{"n_layer": 8, "n_head": 2, "n_kv_head": 2, "d_mlp": 384, "norm": "layernorm", "attn_scale": 0.125, "bias": "all", "parallel_block": false, "init": "normal", "init_std_up": 0.0384, "beta2": 0.98, "warmup_steps": 200, "decay_fraction": 0.664, "final_lr_fraction": 0.0, "batch_tokens": 65536}
Each number is 128 + 32 x the weight over its row's rms, rounded and kept within 0 to 255. Layers, rows and columns count from 0. Numbers have three digits each. The size before them is the row's rms in percent of the matrix's.

# layer 3 attention key, 128x128, rms 0.145, rows 88-109, columns 0-63
124:104104128124192071121140120166142042144101091129181123165107144157117152152096185131095167098121147090157109156108106092151134182133150122146076067152166136188127102153156155197179080160130099
111:107142109109123122100133144163141109136118146113110122069166107111138098134109065112102175141145197177132144127209160218092123147130196122119104121197087092133151107120146046117169115114114064
103:128144125097133095129093154120205151136065069133126139132148141141116136107111123142092149154178135190111128087099131114161147156109163098081081156112188153138110132165082156104136130096107131
102:166124101101134127139092095106137079192097077124166134105113195149129112166133140120108128159056188091117139176142073138141111131166152082100155080164117155138149091156126164154106140148108109
107:122087102149144170115096155119148116152165079137135084117099121119191160143112106126114117144137169163053110129066154121125104200129078125153159095091167106151070181143127110084162189141173128
099:126156113156087148057124150160131183167105130134096123134077132219125113081143093124145170148161127073147084149076150077132148218123124114173091118092160137107139114218161135122141148069088099
104:106107159122089086079166157208161082136081085171132143082101119130172125153109128160117169155136166124163156128149115145110109137077188071101087094107129153152146149149099142124143144147132120
094:146144148199074101077135157149201126087125144125107086080086097151125138041149075141164089133150096144123110109115176116198140186116143139112116110096176164135141087158139154122151162153146121
117:142165130143107127115151131163107142137135176104098150125131125131112151057180131149111116121176153159148157000116153137158191074162107106122117130128080161101095085089140133107127152119075134
107:120223092142113087112138110147103132129179119153061088082124119173167103120187103113112117175128123087114093111108110195154143070167122124108111147078158133101141140145183108069138142120106047
121:182094194178057126106130056146126185176146148141074150088158131076092126129115145122142137089107103131103145182141069157145128121168122163136144130111174140142190125150093180087108120145139144
097:123127157139121191130145157123079100183135098122082146114155106151080146181122130145132111112188148121129035152102075110144178084124037091176114118111088135062128129092094141153085146138154129
120:131150084173149140135221077151174106090111156123130144107149166108135162111104137137125117152143097137155163142102133123046119161206150118101166097138120126114089089121173156099160096151083165
108:063173106130184124145081105111136128105163158147114148140129131081129098148076180108046116157166112158131228153151105154061145108121073092148117097077090090115119109080133084126121175125153147
123:159127120107148112112182141161115150094133186135133121134166165097169096092125130123147087174101078147157148105109150144081176107150096063151114117156090145119119093127134208197200117145149139
113:144113176164172098179124145131124102169118106094134088104153159102129124187164142120140147099084088149092150151170122208097059102102163123107131141118107130164123124134120156120131123157139146
119:094113120145106159173094134164154117121103100162178108066135186123161104087110103140096104150081137093180159100133167109112104143160179136086154113125052133123158129125163110131127028186112145
094:150200088149132087112126127155086104158075152061145136102144123189115074158127167142057129126127129094177094181146062124131155108133137127140124167111190108148103093085142150162156125087113111
107:106175121141113095081084130105146137124166137189146106096113155136143148076096094072151096122102169144086130163090133140145103139133096129126144120093109160097106098131174060136217147115185134
123:134072134084090181098084077141191112095154142163135105135177105154091198101121107102171078127123123100126142099185114107151143123124123144140102082077112131118091169091120117105121156131201152
121:120117138191099119134136120150132045099145143162109092104091206163189093161087158148176115201101112110087177080153083130121079100114150117123105111144101161162141101134114097112121133133150143
104:142120072174153134176189176135115082063089156176150172138095124071073149100108053129094143131116073159161121108096087105160134128133136126136131090141164130172090063116112158163178110184180142
# layer 3 attention query, 128x128, rms 0.141, rows 89-109, columns 0-63
111:130137133110163145188117087157141245144101144121088154194221153115173134148163135066155110128150138103099152114108176162127139064112102157166144126143098084130151110057106139119125138108144162
095:149076118105113103167116101107111158114132103150115178141081155159085121131112150140111177170123094141056131134140127109116052087149161179178137138156124079138118107118154191133100119158123145
103:145136050150167166143165092111108136136103116183117091111105156142162141129151117151126105087168093137050137133143103096160217122080114110115124156190127122131099112159124100161103100032144160
103:128137111089153148135095141112134184111134136157089166173097105121180154129140140129156113131116076148141089095134105072153084158098100110188159130153087060068111139120108184083140179161155141
101:127104132101089143109132104130140167125112154074118119199106142191142164144097069134104154115128186142073122182104129114152111076125131130107137186130141108116097117112211201143118171149113181
102:132115127087129204171144098064193146152104131153135148148178133156132119152129129103103160110145124146113127152061123108141104065091159134147105137126124073087163150166103083164072088139173150
102:141050128123145142175135086113108134113151131090135126176093130169094118127128122125135118102086148133113146118107129104193146093148120112142163177159153134133118112140157172161145119206154107
107:132049149131110131100122126096109133115118121081155066142146133115137106117188115120107169100164164131080106101141237119107107141147146137095121165099102124155040067136156143124166154160129118
112:129126147112114142146127129101149120151118168124062119205124152181171107195167096123109152068114163143158157162125128088170154111182132105143116118060113089155060103112122163123123107096098122
119:129098148095070159129150059086117101109110144175124127114140128152110076116129095112134180100157112169138148109082087148150145174109129135119118106061114174176124155129104108118087164167131152
098:078165131132088113085119170171148127112115131152146070159109158112094148124170132112191090099163150102121038155162111108045116109207068152104139101056208119127137156151092125144115164115160102
118:126131120097158118123082136160169159076102131119167137101161091120159136125149175090107112119210080227076119127161148088148128110116130148068129076156159097096138145191128168109111120207162146
109:102208129137101105141096190122120124154129077116120161110096187045138121162100125095164136193111124124121119140136147145146154146087131149133150151076096152053118131115115102099151160126109158
110:131106139140092070103145199145069150157064119154165088172143096094119138114062119137131164141154129124105100125175162145142110147112138118103088164132153180124124081107189121090196092163116137
108:158087105157159166160106179100136042178106161128100135076155169130104092161136169125147122134136102178129152138084160109078102130052154106182117150129075073127131103143083179109111109090117121
109:202104089141127117120105098136105106158179111120180161096108172119128181064127145148068121125119105119136170146084185094170124168113111120181060103163102112165183142115122099123127100143160037
088:084116121208104117116121086125068129080091138068108091120165135095149082193200129154127073139169152185121144106136101145080147133150080101073105133119159149086113091086186184189155133089110130
110:133149123107168109126097160118141133179096172206100113110123124084105103108132084087123169119100154137072116150053105125142095127147070081180168150180107062067111143099121157137117127123129108
114:102095103156067106168136167134151092079112090091135139114168110116149092086092105122088132137087104101126126085107138116090169116185092168148152112137109158116165118145037135126139135137148116
105:105160126154102114133161144184104124206117131153102070111166167114173091082149121158145158139166158166108140130183095167157110053126132107143121160118105129133194134162097124095074103089164098
103:091092117189113103142170142154085127182123144146125163101090047115089139091144126113124104161180082092113110135113203113082164144153088138107095117135204121140192139151142115118134107122138114